From a checkpoint of a small transformer trained on Wikipedia.
Size: 12 layers, width 160, MLP 448 ReGLU, vocabulary 16384.
Training: a variant of SOAP for these matrices, 4005 steps.
Each number is 128 + 24 x the weight over its row's rms, rounded and kept within 0 to 255. Layers, rows and columns count from 0. Numbers have three digits each. The size before them is the row's rms in percent of the matrix's.

# layer 4 attention query, 128x160, rms 0.226, rows 0-127, columns 128-159
077:102149124086118136136164104170122135127150134175147118119124103149139092164127114139133178131123
100:145154103154122168119108099107124122154136132116151157122148132114100113121122123134112120130117
128:124119179119102136109153112144138131125135127115148124126169135169129115108118109131122137115169
117:150108173134119132124105116176143121149114120148117129086108145116129102117134049155135112130103
107:114123129175171136128154116132110128161111079128149097090107103116108121099156150112122169082163
113:173081104135175114148123098092156156130162143128090116163143129112127139098143110162120095114136
121:112086160079182127139121157139128155138110141144105123108138147120134143099156130151119114149085
114:086158124167149138148148115118141114100129097136066137094131130064129151117119137127159146111110
096:161136112091165153144138121101144160154136132117100127146134148082151126128141091142092131120174
091:086176147141148144128145167115107155132120119134084158129150136181138155096155095151134151160103
110:079155115155126159135154076113111156122124134095114121131167119114132112098141119157148137123132
093:115121148165104109072119097157156091097110141139136134136090148144141125130101137095127182092091
107:122133090136154127113144118134145106135124165102112134167101112079099118124158115143156154113139
111:153119125137153115177141121141113135089128177130081124090063108124132136130153126114156123100141
120:165114118114159119120115169122128161119085134111147106112152184101107060137153115150118110121133
105:107093076085113101172089141175126118114127171120119117164134130131110135147087053105118171114076
104:139174126153154105148147139117077144154163105126086163101139171131124116094141105145103113137134
125:105133159129137123101133138133140120108144108113100081124153106108136127131195140137133126122128
103:135163142137125112151145197129125101137139142139104128128139130114125135128086118085139119093103
120:134183143129087096158128128105114106143130137124147143137117092149155180121159153171141136149143
098:107146140161125131089181127116128126108108106067161098074146145119149118137126142099118089104097
116:131121132135162130151138078138130115131107157135161108110140154088159136083139114132168149057133
106:101085117176163156164095146151145163088131095107161134107118124110128149120177098152113152134130
121:095180096137157088142120157119146122126085135126174159091120097153093105127108135128135124155119
118:150121104150142083114135127143163161136154148137129124134081115157141106167164067168117095117154
121:140123133115180121127148117160143174114132149139125135121152152145119131123099097113140121150124
115:109131146092136124082135133138146140135170108100163108104119116116123137080090121108117106102143
095:132159111120165146117128139089103162151157130159140147114155126146132096110116193177119146154116
104:105116130170125127128078169110141177140122109130177153102154124129095112143143128151127107149076
108:177146106110129129128083104096147128154096116141125077130147134123127121119116148094111143135155
084:137088109161120164102142125087125113135118088147107099135062120124089123122085113124139174120100
105:133117116146116084102132126114111138150139148103122135122119147122174148128069163096099099156103
138:085126124149131133113098146159125132127148100109112170161128153097117145152061136136136147102095
107:081182120108132100167174149123104142154148146125109126117128114129169059128123110129103175156145
117:158075097113112096173120160156155130097131128167132157109155135136149127122139117102131171078104
104:125151165151092144108127129132159102070125121143140108149175172171121124131125108173134093155113
122:131104197170161148131151067080173159134114147097156109108145157152138141122133145196129104156140
130:120125114140135108108119157132117152126161122107177139155125140174118117183153092083126136117161
111:139102110138166129114106084188140107121102097155117152111130138124113151174118119124129104153122
118:095128121115104143117121131155135136051152115123179097133146121106112109155096124137107150111137
111:131111120125112134136135106194120133134162131171129104137104170168131120142121113088155128146133
104:158092108120140080103194126175133142154151122119120151077130090105101148122086130100159121122109
101:091134097157131089129106113118158127134139115156136164119155090079190100113117147132084134114160
108:130158146122135127118141106085103144079114138113117131123128139155165138113128150139112164106134
114:126101137137092155134130142098110162164149123139093130163152161138078112092095157113164144153149
118:144159118150153132112143105112068124139167137092159117087136120133147118091139145132163173119170
118:096146170144100152103163126117118099117134136166138161119175137108174146101133106162136120130107
109:096142145112101116106156170114119083107154194157090112139121101159119103157093136111080084112117
097:129130116159139091126093137102108138146166086120129140134116112149131125130076133109114146104134
104:118166121111117113090098120125124148150130118130173130137173104113081135099109179171151131137081
084:135130117136127090126143146090129138138132163132112116117114144122135110077126141172126142170170
105:125163103140058102131123149096086132144151131093141111156068100099112088101127124106132147143139
106:112163065091133126132120076096126132107178125135112118125137139080143110117110135117165088148090
102:123135126116146103132139175141170123123130118156125167112093156109074166096132111157144135152140
095:128116134125129108152132106087059124119138122144134131099107121133100108144142143142117144095166
117:156141178121155111125148139096116134117114140098139131156132133138126118048125130093124137108137
114:159090098149176137098147096113110169157132143090136166164163191102109150140126078104134136127163
105:151150162137151145145107118124132078126116118129132137134135199134141108100079135078118113144126
107:095089147164120134119159094154122147098096128116170143111104156140156111143158140128120130121084
118:147125101107114122147101123110127136124121120106143103170084112079121084104119218126123137156092
115:153135092160160138110129122109119119153131141106145093158161144153115140112123086103155167096148
105:100154093138128158138133148148120140050153149108091121129143097127166111144135135152136111121156
116:074117152145155151111123130113165143114120136153157139163116141179115143133119143119093121128130
110:119142132169148097154111128167140120114098102124081137167126151132153142121148108142133139129086
075:125137132127160090134122108118116115127160128115155159163132088112134129120140120108132125160135
075:132167145115168117117111133189129165097094119132168166095161136076128163110160134096125144111141
073:121137145118160109141140093132139117170140104167151157137142128094159156163112117131084146187089
072:150103115161096143120123099148147070136152122103109139176093117140145099113105131191110102168120
072:100091088153191120089138163121136143102130120111104169104101108117120115115148131125094117067148
079:150173147127149144122107168095095128109130104101127145116114110147103115133152101119155143144166
071:125109120138102112076154138096100108102120130134167138093097156164104144123174115145138145136134
077:124167111142113088101148128097126108157148127134112100139176085131109126104120112127121124120139
094:130168123122189120113127178100087108116119112124159156108122128150106163166133159140126164159152
086:140159117124127163109101101159184141138150128112096113118107104111153161138131118132122138099173
087:104169104117155165158155095132141115158148103082087139143123148078087129138129135099134172095161
095:136147069130080093058104142105116128109105066128122104120105106120125125119135137162130135151107
090:111122124134182142152161173081106114109147128109120146138121121117110113144158116107087172129132
091:160155120128142119143125142118107094149152137145136123164095126118138106136075096123076124141134
096:093119136155085163160141165108132135084140118151142156096139141160121142103155137105108150149099
099:085163147100200145113121135198119093103138112123135135151160135149152140145115140114109148088125
100:139167166103179155123138096150129160135094099126158099119132147150106139135111172165157111143128
090:112129134148087118147163118183162175152130102138167139115134096155149173083141115128163123132069
100:121119132115157157132125108163136120132170179134137119116103152103092130173112154198142148071108
101:081129099121067149129181119152150128130130104135150076110107135148123118144132148100133141144108
094:135126114102105106119095118123121160146087114100116131104154135080139137139113135142120120128127
091:155177115162152171131176087145125108105184134123096124146162162136162133165117141140085116078137
092:097159137118107106177127121173151135147157128112119135130154144106159125101125132095091132107137
093:094143112106142126119145135140130126184120148127122088145112097123145093137085139129122165103182
091:124109130141126118137145158105137119112119145105160107100142117140149107114090125147144113132131
087:119164119104196128156153189120134141102154126110107118162175147137099125121136109122140140106146
091:181172157138148136091155118099149112162122089127133137150161083151143129100142134104089150124170
097:173131105109118144147131128156106106126145140140169098094085110135130100145165138103092166116077
097:083133121119119124119103126124105136148092126170144090149089097111119137129112189143158132132100
093:144157148140140119144126131107130135145118073141181117120136099182175129123104145114117120136149
092:160155096164148100151161120120122090133134142131138125143131088105118097167141131177121107171125
092:100122113133111110131138187102124156144144112184114099093144143146085108126123167085152133132104
077:143105151121162145109131152140146126150172120131091121103130070102127077112143124121135142132131
079:127156117125095090097107135121128098110166089121135129163183116099158140156134127149126139153116
066:106139121153135130162141101088125101178107140087063109167143145146079117128139145131117152129162
073:141104127129089121098170132117139124105106129115122116148135142198106111090161164165159149124129
070:169095109144109115124113155146144148084129111177131132107094146129147125111097096147139120101145
084:149132184130132089119094069071119081099136141076106125144117103124132107108143137092099122113150
082:119180154089109152103099145076053118120129120052137089087156121132121141120129145121095126183135
075:141122131089127124106137162108099165112151096138127124139076169135102135111104111094079134146100
095:162108090127146088091103122110126161094165135106105153165133117140150123133109074153114122151128
096:122190106078166121098104119136144123146123100084107138140169146151093077180107138167123135098112
084:134106090115117109138149112142164111116138115112134116070126101111146119122145125129108132064125
096:125109121131089073131150125106116154139119099172140111124122100144095142102102187147128083128170
094:161149188121127158131122113141154121099146167098087106145111118162136094158147118173112127152127
093:186127151115167129159138087119139169141156161101132164122155123097124102099154134169129109145127
106:150135122155144125122111122102161130129122130121094107095126113112132154130163138101146135140156
085:136102105129124121105134123093110102087132171137200103077162163140140107087089146119106125140113
100:109133117157136112154140121108150139205133149161073133118143145121106095152114153129122136150136
081:111102131133111135145123098126115083150130110101107098145099077097112099134106137115162127108114
089:152142069145082122151112129116150159091176097138097145136157142074144174116130102153087135121114
088:101190131116136124161172129189118127121145110093123148125126120139159165095074083127091167122149
091:101114118147114077142154106126115098106127118132167115093127103118114135120116112119120133126177
089:093128147125126114107154113164151114106139087143105131182142110136099105143149105124149143136150
092:109120091123149127147118089135121133158104146095078120109130125075101088139154091125106128115151
101:139123173130164113127095091133127177079126115141108143130116147113155106127111143163134154164149
103:129141142127187158126120152131120083163134162144166176135120145114114144137120143119108186115119
092:100110145103078152120115101135130141158130112078131134131096157130111105123174117134169103148115
086:088111106110134103162102117118188147162127104151104112099100124094132113149124115098127083105131
096:107121111133080116168128156127109151076135135146112134095147173129145129089100111123132146188105
098:152109187117136160109121152090137146108163144113156122093089137164114157120146149105124145126171
102:114145166192071143134136103150130182140118166111114143124099099125079122125107099100117103116124
094:152093179139155076150096103116159143131128101143148156087128123094149114131138135151128140101160
090:174129127168156141116151132124127122122118141129144154114075178114119126119103091139091132150118
# layer 4 attention key, 128x160, rms 0.228, rows 0-127, columns 128-159
146:144090109102166113150119135109108147144138089147112109061149089113101111086139165117143150140166
128:134114094167121143116144126150106118081111139086150141166087128107134144105107100135120114127119
113:137099124099122127103097102132117156125091128117161088140131145150070110140129098159139139120127
112:164128142091177120133155116151120157101132119133128162134160120104135166160121128133137137101128
109:133114098124111107123090123098103105123155114120110151179113123109121124148113082126136112123174
121:136158151130122120126115207176142117141119114107135113151121148139136096098094167130124147141084
135:131179098159087127122116156113131154127174148108085141131153111176210108150139152142153104096124
110:142187122123071125093138158129126118105121098097168150084140146126131154125108117168113156099123
104:168109163105142138147123150119163111101134140125165151135125119133106124151128117120164148131147
101:136084138106116122111110162154171113148159133126078121132133109126094121114121165129138092076154
112:129145133151118110133125118156120178111121095149127162156117129085146132150097161111155113193159
099:097170086122124161130169137142150092144160159139182120119143140129126143128154081128107082055129
114:159108131120118138069147108165092155088153140109171157097164165143101159144124145141104089143125
105:095159172129128141097105151110165061128154168118192156111149146115155152107090139156118122139122
123:127172136156094102126102142089106110134177132101157135136153106141143170142131131134115151122176
112:139148123162169135123142128136155103192149129116123125140130141120158171091154112181128087165141
104:116091135093095105149132126085154133138141138073138130121063092139128081087110118085114077095111
127:127049093143146122129088143143138159106158132122126119133132142147154103141099144086137108099131
104:139168096122118113112156135122158094146115109144136139132117103111120105123121143132153132114109
123:109129090109107136066119197168131150088099134074115129150090140130102115123106139096119104100141
096:107125135127139154157111126100132139166148105156125112086076102061110127164099119152120144122124
108:109164161139082117101163116118118136122128120124145180116112132122082135152114111092124095142146
100:136145131153045136139142076117091119124106112098152128149137144165119121143131082124113132105134
116:142108105134125134151133099137099086113138158155142128128072129142110142199123114135111130130158
119:115117171129104167085111122108116121145086164127130148170158158112111161115119147131141169144089
116:089142108129118148146097131125133094133117104121092129121103114149124139111148147153124140132106
113:143137118148166086145100128106105112140090127180150107139181147116124140124085104111146109126118
101:123123159104115095151102149152093140143150127151160076107084129110126143138126126071117118135124
106:159149161117136081133135119118113094137135119135084087107135143137153185148124092124136122087073
108:134106154152094153142163161088169147102156137095122165098128118134148114145101108138118107142137
099:165113101157124110100139121085106150093117117132091129118146128119109112142102136131109114111166
102:102079109117149132135130118123135140158079158152134088132140079080108108115128091152164158115136
108:109094171160114158054139137151166095125124162167144113108090141152184139125130112122103123127123
098:143086174182127149083133134152139132169129135129134123151116131155115122082108137135090076128133
127:140123181128130118143121123129126142130174128131181089108135156131154132083103120142109100118178
086:134120146090149133143083145141146165119106097152111161106155103105102140150129169124158136090096
116:095073141127129087107132096139124129113120130167147153100120108143126109112106145098130126128137
127:147132176149128177130122070136117110156107117112103110143103135112109095103145118152139151147131
111:134084217102121147090127169120117131152121127153136149140117113140146108118154158138100112144081
112:126158132117121144128134103125119087184090140114089129125115122134124100127187087148120118150142
113:127160157129143089135105150069113111144168142121140132142151150089123119124131091092090090120157
104:104093112142118134108090142092124137090143151145137125056150130113156110132090124088120120148168
108:125111149134153121151101165117133127098137160127174142091096117131120157150162099131119110123108
115:106095142158148144147162175115196142127120100153154103115103104113147145132159160123149149087153
107:132152093144152116170112063126072152109130133116103141121077138160137096139127100105070121141130
109:128105118128137148136101143120145142134098108126181109138132106133059145149111094092116112149151
123:123153101142169127166140186142130135136089109061129143189090163071094127143145137165055123118121
113:106158176138149186151128118110154119160101139160160127095186103153118135158159115154121139154113
090:134173127115107140160161143134144112113101124117147094121111126166133129156095134127122136114138
099:163082102103112122161121105173104101119107118184155147076083180142121108177145120132159102130126
093:105126150127104139125123170131155117096081103132138123142120101191127152194141106110105119107122
112:144115082130172137121094135133152172158108160117179126137153135118118125149108120170176098136168
101:093129100114084116113112163157147147125098106070164144106097128121103123162119144157116152142115
110:155066152144113106160124131135085080099128131126160128124180120110128148140095159148106122110067
099:157085087115108104157153128080153125119129129166125128119136110137100144118079149129140151126182
120:122161120181161159156116121138185114190122101180105096138132113158117135176109133155151133139119
114:160144140113131152124130115134141118154126109120177143090149116161102113102056102053145167143093
102:129128150093110125105099098165093110157138113123066148161087085168083119079100138113097130131081
095:112144141116121114161176121112153094188130135124121129108110099137147106126148135097136129151122
113:134128158121095138141137164142150137135133171136121132093139103122143110173147127148158077088150
109:166089093124151119114136119119130156113174125147115150137093121129077099112142122124123126164140
113:141139153108077112121102163146131121157119138177153099101142126138110090173099113123181140132141
138:147151168072111103167120128109148112138148122183105130077135116162173147145141134124141184167128
125:144116142090120133142126192120093145101144108136141120116121100170128141134114179118125142122168
075:129117169132176120136113137162095153150136130141125139122103123165127135126087121146134147136140
080:127140130142160109133141059131126133126129125083138064126103109147126113101099095124146141138159
074:141124109137131109096141100115162099111089132165122167147123113187145151146085109127107143134142
069:158130128125130122143104107129115124206123124122147134121151115154106107120125158129069114143129
077:129183096128141181094139140107113101139119125089089118165130117094121127131143138094147151106146
075:147114116139095082124115146121143114121121173108158163121147141121123112123112163138136144104140
069:108129140161127077138143185150139177102110133122131127114165147192112088166111092100134158115121
074:113098093115079098163134132123107167144135144102137106110138129133084123109161133141134132112112
082:121178119153161139136129106079111097143132164093179134097139125157159130140151139154113111114091
086:102107182176167112137127115167137129096158125157080154122141088131156115133121087114101093148156
083:128120155148119141142171102115125116139139113121129112125079116087131153124106167125121145153135
087:158087106145102143132098122141139080113165141109114147131112186106117099125142102147144136147094
083:113137127136128130118129125060065093101129102134141099115136117143188128108116111134121139141130
086:144113084134122131118099148087108142131140147111134081157138094142139148099069112080132131159133
088:105191109150067087099128106097132137112122162146114129119122096151120120104142143136138106135105
085:107113122134180117135103144154095134126128122126073125149105136116128121122119102099120121115107
084:135122124119138146114127136146131137115077121138143141127092108125096106164121181126153130171121
090:123115164118135151126132124168159094091121108128154119123105080166131133109123150121177148102132
091:129146104122057128116130136137120169101126151151129103156110087158141141129125143148122132151121
103:131139163134119176092159106164150154137108115135147091108158116167124135146159125088150101183087
101:138129085127081074121122145104132118116161129128150121110154115090110133159125115181120097119104
085:174140124156128131152148159161140102107152129103126154116157166109133102120123118101097116127150
089:099118102127109116168178096142134118138141152131129137130145162126162112096098120094139120097118
096:112090103111107134152153130120150094177123122146162155118092147142154116132117124110120152097174
097:099176132126119098124099170116128147092103141118107084083120129138127111114101145138157080119099
086:124191086107188083118147097101132117109151140119126113136144160155131172121100128129159173133160
102:179148103184120143097156106119118096129139100140120136108123120133150142111138144147106167114098
104:182160122092111130112129138138076156139124152124167077088143134123118102129142126111115144136107
100:103074130101135123176090143091153157152124127128092117101094177117119143124151155085157143116102
097:146149133141185141155158142094151143153114085094204098153123108153171133116160117154094137094124
103:152126088176110084157137169110116067101136133088191123093116087139134122173163144160157129185097
091:127129091136109110086150132131135131133124106184150168159108123147113139120110138122150146128175
075:116125113142107140136149111116147142161109149159114142170096165174160136154060132151136070123144
057:124119108136188127129126143121107148133091131145087133137154120138120118131093124172095096142103
067:175123102090100111151120159109132115114126149211159148126134151098095162140081139119150129125105
069:149127150157135140128129137102090145174103119138136106117122168135145137122157148069136140174149
080:113137144105126118143099151136081129121140166136138121101137108104104107131169124130088135086138
083:138114129099113114094081125109125114130107093148162141118140124179142160164118108102136149116170
074:126151189127115129146128133104108149101155137074148129104186111147126106138152152114148139158128
076:105105121125102098148130121131097171129127143153112105130146126169119100102136098127126113113114
094:105092097115118124078157120134085117103135131150169132136119114147080163108088161159119123170079
089:143161106079178134110102125076112098132134096094103095108122132136089137126139171155099143129154
080:129088063156112119118173099126108146126128114130146128087111137091080135113107143149118105101113
090:109161136118144141145115178137109111120125116109096120123136122113163163123060143066146082164184
087:129095199152104092121105133131106148109109160103117117110165147139121147137154125162116148147172
084:111164107161126135170148080106101133143129135092129119087152097137111131075124129135093093104142
094:099115139135180125134129180151123153126128133136107132151145092103116083095147128115136141154115
090:157107068120127104159126126144119112118124178129146122121117163124144121100141134098108171112133
097:105115125164123111161121104113144136206140134158102165107180151090130106143120104131144112146177
085:140109149115094101129116123151142141100154109113149087095117108069083150148112135124130118142100
087:166144100141081139130149108139153152122164126122141118096141162067116139079144137116125123103102
090:141137117137144112138137126130169129094167115105118125126129132141191152077103153133062137130160
084:103126101106194102128104096148126135109151146131100105128116127163118149107118099126103131099148
091:078135116137150170128145170136140128115164093126102133114119164164112135132134125106113137128117
092:134118097157119104153140102165115148140137123140142138080112095098127136110140096136071124113145
090:121084117108173085144140125136098149102136123134144125092106160109147128112139121178113133141166
096:149105137133156091112101151110136125159116144137143138135130136139129122117077139135123131135098
095:095138133119105141148127122109128169152153090115121104136115140111153103135129085115140097145129
094:122167103115122105124105120106138085178086118131168065102115106117159149136107132092156100128160
096:131114099133074121142140142162107119121118123150160111131139175160138132123096137144134154159119
093:134147152112108168096122131129102107067136154087133088115087135147106165124082150123130159104132
090:118183156179083091168138116145117148113126149155146149128100086066103119118100160117128106102174
086:130155191159158117137100090109138136137103119082116153128162118093099112128088139138133096118111
084:161141164162109124104146094121166125164121132121122201107087155097127073105072091121125121115179
# layer 4 attention value, 128x160, rms 0.285, rows 0-77, columns 128-159
092:140116111122126126142149113150134096152140117137132129156123131141105171148150152140131180118145
108:112110125130157112137098122126119122110132136153140061095117108085114151114137163110132115151095
087:108121126143122098141129146132106139104099128148108168135117109086126169101129130147123137134076
110:145118136140108142138094088094130174120138120143093145112107095088103122099102139117124128100127
103:155152116132144120136144124142129093135137120145168118105152091085129161130119178157122101151109
101:165130108140108177101144103151129143149138116130108162113143152115119124120115108144111139086157
086:069112124105080140148108117135127141089137133193121107115108154117107162127168147109173124152151
095:173124117130159088132136145108144112105165108135116133147135148163102132122132142123121156143111
087:149174137124131116145165145139150119124134141125174096128131134158131103120129109111125170114130
093:121132159123131127154136123175113162101123144157136130127121158102109111128159076111096148118108
102:113125112122133110187142123164144131071115118126127094094118090147178100120148108110105127163116
087:091071135143103090115128144131144122128133125126150133146092131125087156146094122083163102136132
076:117132100138098155128087116137164128080122111128123147156092141117121164106129113158130094124129
088:163148171180168091109124153145146112161121127132137149122089109094072118136118150135132126117107
081:149089119109162144113117106115182123142103100101084149168153117122136141108144108155140131109148
088:143160155173087148116130099130143121139125150116175172136114099100126123144111130076093112115130
108:141153067098103114186107120108127134132120125120133100070133104113146136158123148120080058118132
094:155100153119132121138169157132177109127142084132168094114081113154157129107121121163133157130133
074:148150155122185204123094140155087120142139099110120158095136125064150128112119165169081166171178
091:105125092116120150169112110176115129143128132129113123134105145151130173150093110115125109113133
096:163148121159149152112139138124131074132090127141138146156172104146172133094148122125111152116116
095:097111157168147080147128095112174130151117119152102155100145138150135095118111140124154103132142
116:082117135138116119111155131137152149091112127142085129096098142098123143085101145148133167109203
108:130118163134112109142095126136097162112128143157119163061138155081097116119132146151114138146136
103:128165125135112161113153139147156084130166099145161130132111140152148135148149102101139145143155
103:084121127136094173153125137097175166125136094172138120150094131124152171114101144090131115131150
106:181109131162153130100123161090101117142125136145173136100119095124119137115118137135104156159113
097:123120145136089147141129117167126104134096102162104171101128149149133099083097133081135129070135
080:117139195138169076155095153063164155148118087120133137136141146148187114120099128115149072100141
099:121109117125156144130175109090142086132137143127169149142189103124130161159131155081125117131077
104:111167143133086155143130115151097127086128156119103123153096105120104181099063139117135120127136
099:134170109126089116156096128106111104123082135121154153115121128141137131128158133104146148157172
101:172137153159136144149135102137124143101150106105108138126154122094081123140167138147158091125159
093:133144156140118085129105171122096115104152169156122125112147136112153152144132141125140182128132
103:151138118151124130155115105112140107141127102129180164118106151133169137077126127080135146125117
085:122205106153139145114161116146131139139148069107137135137132126131119104159178117122113128132136
090:153108141121103120115138118152084102134117166173058133089113132133117138181125129100118123102129
094:146147124120146082104138133153143106118134124100138151140150153123114107113120114078120099125202
092:082142105086104131118119122152072147117143143087135089135127115141118111107152068130148157115093
085:121150115133132139095130123144136150109130116082078166132118137092106144165127123118090112070117
102:120155139090106109101119138137106191147150120102117104156133178189120116114127143069162126130117
090:135154106157140101136162094139156068121095158147124128125139125113117125152120089141144167124136
086:128134162128086161099113114179118148101137099105153103147066132112125119097143099138145121102115
102:171144143153163121123124148113184145145073111138133166138125147150097124129081157182134140145112
083:153145168168185125129138079143123112094149111088133154153128112117107097108099088144080145137163
092:151168135129123126125158157105144128152155122156126102121125134141146109144121150138138134104135
092:100099166143119110138084117135113154171102129173137121139121111096109125171100160110112086119126
093:132099159099146131075067136109123139164083129145133106122121122101122137098151109113196124122129
089:125094168124156105064111154133173110149118131137130106134120112097120126097145182171165153128078
093:130084151116114115146106160134101162127114146129151106118061127109141082136140093132138107145111
089:139140141129144120100134103110119163130144095177138134151121118124121131135153123092129097134143
088:160117130119114107146128153128143180085112156075170104091106142093145139099102106127107143124119
096:122115164181067129122132115132154152099162116169146171150119108146103150142135111109092103146125
086:147182129156127098170131127125136146149133100102133128125201100169154123091132124110143117076134
092:122107134124120099160116155124137132164156117125166139119160129126120109109137154140106133142139
108:138181106140108111160120143146098111180121156117141102143131105134135054132126135127098119118172
100:155125122130118161102168162125137102122161095164158124164101112141115156155157134081162140123121
084:125148160098168102125112168073118127139127147162126114128142117154152136110113165086143113146112
081:084080120089103153152099154146145113140101144141147088126083140112161145151158148123154090120108
098:140085107082100159145092172104103161110123116179110106137133127131112161138110181144156128115095
097:120118166124124180112126097135175126156155128109126153152153117131111121130156114095073143098118
104:122118127123108120089107164141125152111109138168143094120119110132103106138157156123159126125103
082:113120157121132127102143116139151121176076129116132130141104125155092112150158141125126149119147
102:128151138123194130143133142129126133081115109136119154138122113142091077107181134150135160171145
097:106096135124137112131168106157146128143083161122149139169119139129116118116160140096109152072097
131:138106118118095142121102107150101144162067097127113122138122155118118121143182125122103158143130
117:083151135116106137098154132173138136145156128105165148106085113095057121158108147131151150150142
089:157112122175131146110157147143110102138146139161103130132114107135126122136142110170157081126163
105:137137205128117137161124135153102111110114151122154138101123093146155165083107140077126127211170
094:153149118145138143114143117128120099119090179131122129132108138120147118119151112136126132140130
102:156100135117113128146109102119210111112107146133175136144116130151138123094164128118125132127150
096:135114126118103111118149119066137138118145106137091123118165118161162155150150124128118117152148
092:116113126067099128106091131071062153143108119156117130119089118121106110145129139149118140138150
106:134137102124091140093102085084115141162172108131129110115100136095079111171086134153091128148153
106:167093106152132129150137057191153144154106162127114170131146135120110092137108110165094122083130
110:151089091129191124113155103108108105131088126103141161173091130142133088111161086096104162107127
099:167137115119149099096076131126091132118149071148120133147124100119099124156102106138125085127085
101:141139185137138141122149136078153106139121125124129106171091085109094108136128121100154145130146
# layer 4 attention output (transposed), 128x160, rms 0.157, rows 0-76, columns 128-159
093:148097116119135151084123121158108112128132137122146107157120182158128110143141118126112069139088
104:056142112120128145116105134101116096110149052112129133125128121123125142145134139114128138144158
087:112071134125072098131134124159167144124165082155139134119104122128106162117155123149096114141088
105:138113219156074141116132103134120129164106157136166116112113087119147131138158131122112113153119
103:098120105153134113100157117144134098098173085110129147147118103127116111155162139142095144095069
101:166140116151166144141122106155144114122137167129109141132181169126180119098131081178098117080133
087:093132118107147174103135128187159128083141139096091142093145158101085156150148169143161153143134
097:152155104128142092073076113130082091098152110148122115111126141109131143124099106130099100143146
084:170148121136150139125110141109114112138122143152152117100133121158152132141134101117127159150167
093:145121134130128130112118120091078105120152175151124116123159079127134122130149086138112174153174
103:124102141187129164159164120141164115139090127114138150154093144124128124108156164122108149168151
085:110151128135124090138140103141134105116104167127151143161150152113134135137142114107187112104108
081:121173164117151113139142116134170145138157100158128131141163157180125111112149138084141113125135
094:128123142155110080096138123100143125120165182113111143121099058132112118120136136161134138128110
086:133125152089167120163162139145126149132094120121115093182120147151125141088138171107163125074130
091:105112196171099107162131141079137159153088186155138160125131092114160119118112149124123144149111
104:119125119113095095129109091105137136148076124127152115113150140149102074183145126144138130142159
094:158123082131159110109118093149129131147094102084130148165104099153145151115160092100113141101175
077:151135154116152170123129146155116080195171120121176161156126137151142133133106113123107153142116
094:117132169099150127129118123168137122116146149145093106132125114165139130142111136083131128081112
093:173148155134151127126133147116106143127177090142126111168131129145148141076126110114119107083119
094:112137052133135148112145106155171133123107120132129144131097108118092127164092165156097127067142
115:098154081141146126127100142122135128135093123133116126099106160131149196146151161147074109065155
102:135111106154083166112166122118155132166139188102174126142126161110109109138152127164070162145108
101:159132043127152122169120116140155137131129139167113117166107133088137129105121105151104127139108
102:123144134108127136151089122115161113137115089144129140052174135089152183169135129098184128098149
110:139105196117092085085090103123083122089143097119125135114109137143128135101147134140094109186129
098:152105075137130114151144122186124132124110084145156143144123114093093136149145146110083146099133
082:121172121153136141123123121098120154169105087111096127133164181104114112135145125114132119086134
098:109144122167133146142138154110132117143141149108129090151140131132125095074082111111154103099100
106:111133198134133081136102142155096145132135106149137091127152095090127141133077141131152101157135
092:159145084099124132136056108157123133119101170148135083116133170075100122125128141138150102129124
105:127128087149126112124137119096112117129136162116119155143137111163130117104149166170116143156139
097:104130136138122119149108146120079133114213118112133142101125153113118144135101144148098160150093
101:145099103113108135152113115144096137161076113146125155099096172128121149124152127123145154105136
091:102129059107105134125162110105125150118111163132142175136142143119178088110159124173123144159098
092:143136120145091134132132072126117118117137165095143109132120127174154130135145095185087136139116
086:137134076116144086131145124147157099147136112111097117107139114095110139119113171096116144130116
089:093126062137103159123139127135128158125144127111114161157140087110124113120125102130157156182131
085:109110178146112111137159144121114126126138170138147095095106103154167129106125124139126147102109
101:125148141116133165107144156115147119146130163169118117129114155130134162127124127082146122176156
091:140094090175108128098157139141139123096159166138148116137112135135136128135085141142142107149136
090:133130184153137133144122134146148106130128177169138174119150161120168180109145130135144124172132
108:138188126136159063134132142123107107140089109119147138144116138116132110124116131135157104083092
078:117155126168143113117151134122082102158121182141123140146125073101141151095116145097123151135139
095:167149051148119163121102125111115143126118101107110110154084117118105131167091129133082119127143
096:105143162149095167133106116129119087129139128127105139135154104123122119210124133127119087110131
096:080144163096134139125130114151098144138083083122117131129117139148134154093162120139127146126098
084:126142159135112094117094165145138121099156089149142143131105063100109120137101122122140115083121
097:112120162100085132176110100140119132129122113131114090127118051124105110123125112127170118153121
096:088115116130132118116134142096162163118131063115088115122118139119155164123139176132098128140098
088:137149154110120111115112125124108083121076136107136126104116181132112152103114146136114178115127
091:127149189132128101114102140157112097137133120107157123099145071116150118105106093146134119108099
095:128140087168100096145144123127116155143165134136128107111158137125136126112119155152123115119069
088:126149106154135157148125140120101091116140151168120168135121118149106089144122121101128136151135
104:136151178113115136124096124141139141177127115121179136102124106131125128168121137102114109144120
103:128107110151128081106108145119120114106145054139138120174147107173142135154103110123140110138147
084:129150103116112119134133145130091104107147064144133122130105113130103135114103177128103137130150
081:151157093106108132144097125128172118116094135116091117131140100094094125151165112107166144069131
097:128139167119109129145122141121123102106157086122099122161155156132081145147124184120120111179130
099:129148174127155169117136147160114115125128113137108133096132096129173128107145096106115126102133
102:104123110145102107110101146135125135156126077168121106130115059096105137142111135108102105152165
081:149149152105136131131123159149154119137118108103142114111102099123141087143143154115119110095127
099:099128139104126121099117129112128126144168098141132120161159123138143150105117125124124126203110
103:150119124127125137123112137108115148139149091093150143096121114147153116127148132160128102164152
114:141125128136156126141177159106154118125181163122140158131114081130125125096097126143134098115131
111:176101124119153135158117142062134129143103113135135116170170170147153148106134131110116114124077
102:090140125080126119149104134128131175105111125104159119126165144154143102097097122103097160143106
098:144097080129134134074140141082175166128139133142141102158123157120127076169142125147140134079106
099:115145131126125120140118118133137102160152080139139113137128125138115142131100123139136125127125
104:103132126138125127131154142139032144150155122137112104103145105104155117153110112133118122138113
102:131134143154136169133100123176100140145099158147140153124107125085124129105117130135156142119088
101:135134140190130103147160130167155131115164111119153119140155161121123148132116130117128101125089
100:143106131119154102138140137151144105100101143138127120126157109168167155114155120130176106114105
113:117151138077133127111121161099106089120137101136127096136125106137132171120171128108171138152138
107:086139141156067140152134128153164193116150140117121142110162126146123150133101180163138091148109
106:101142118136092140161128122136140119119101167108136093110127166107143127110145160110132154118154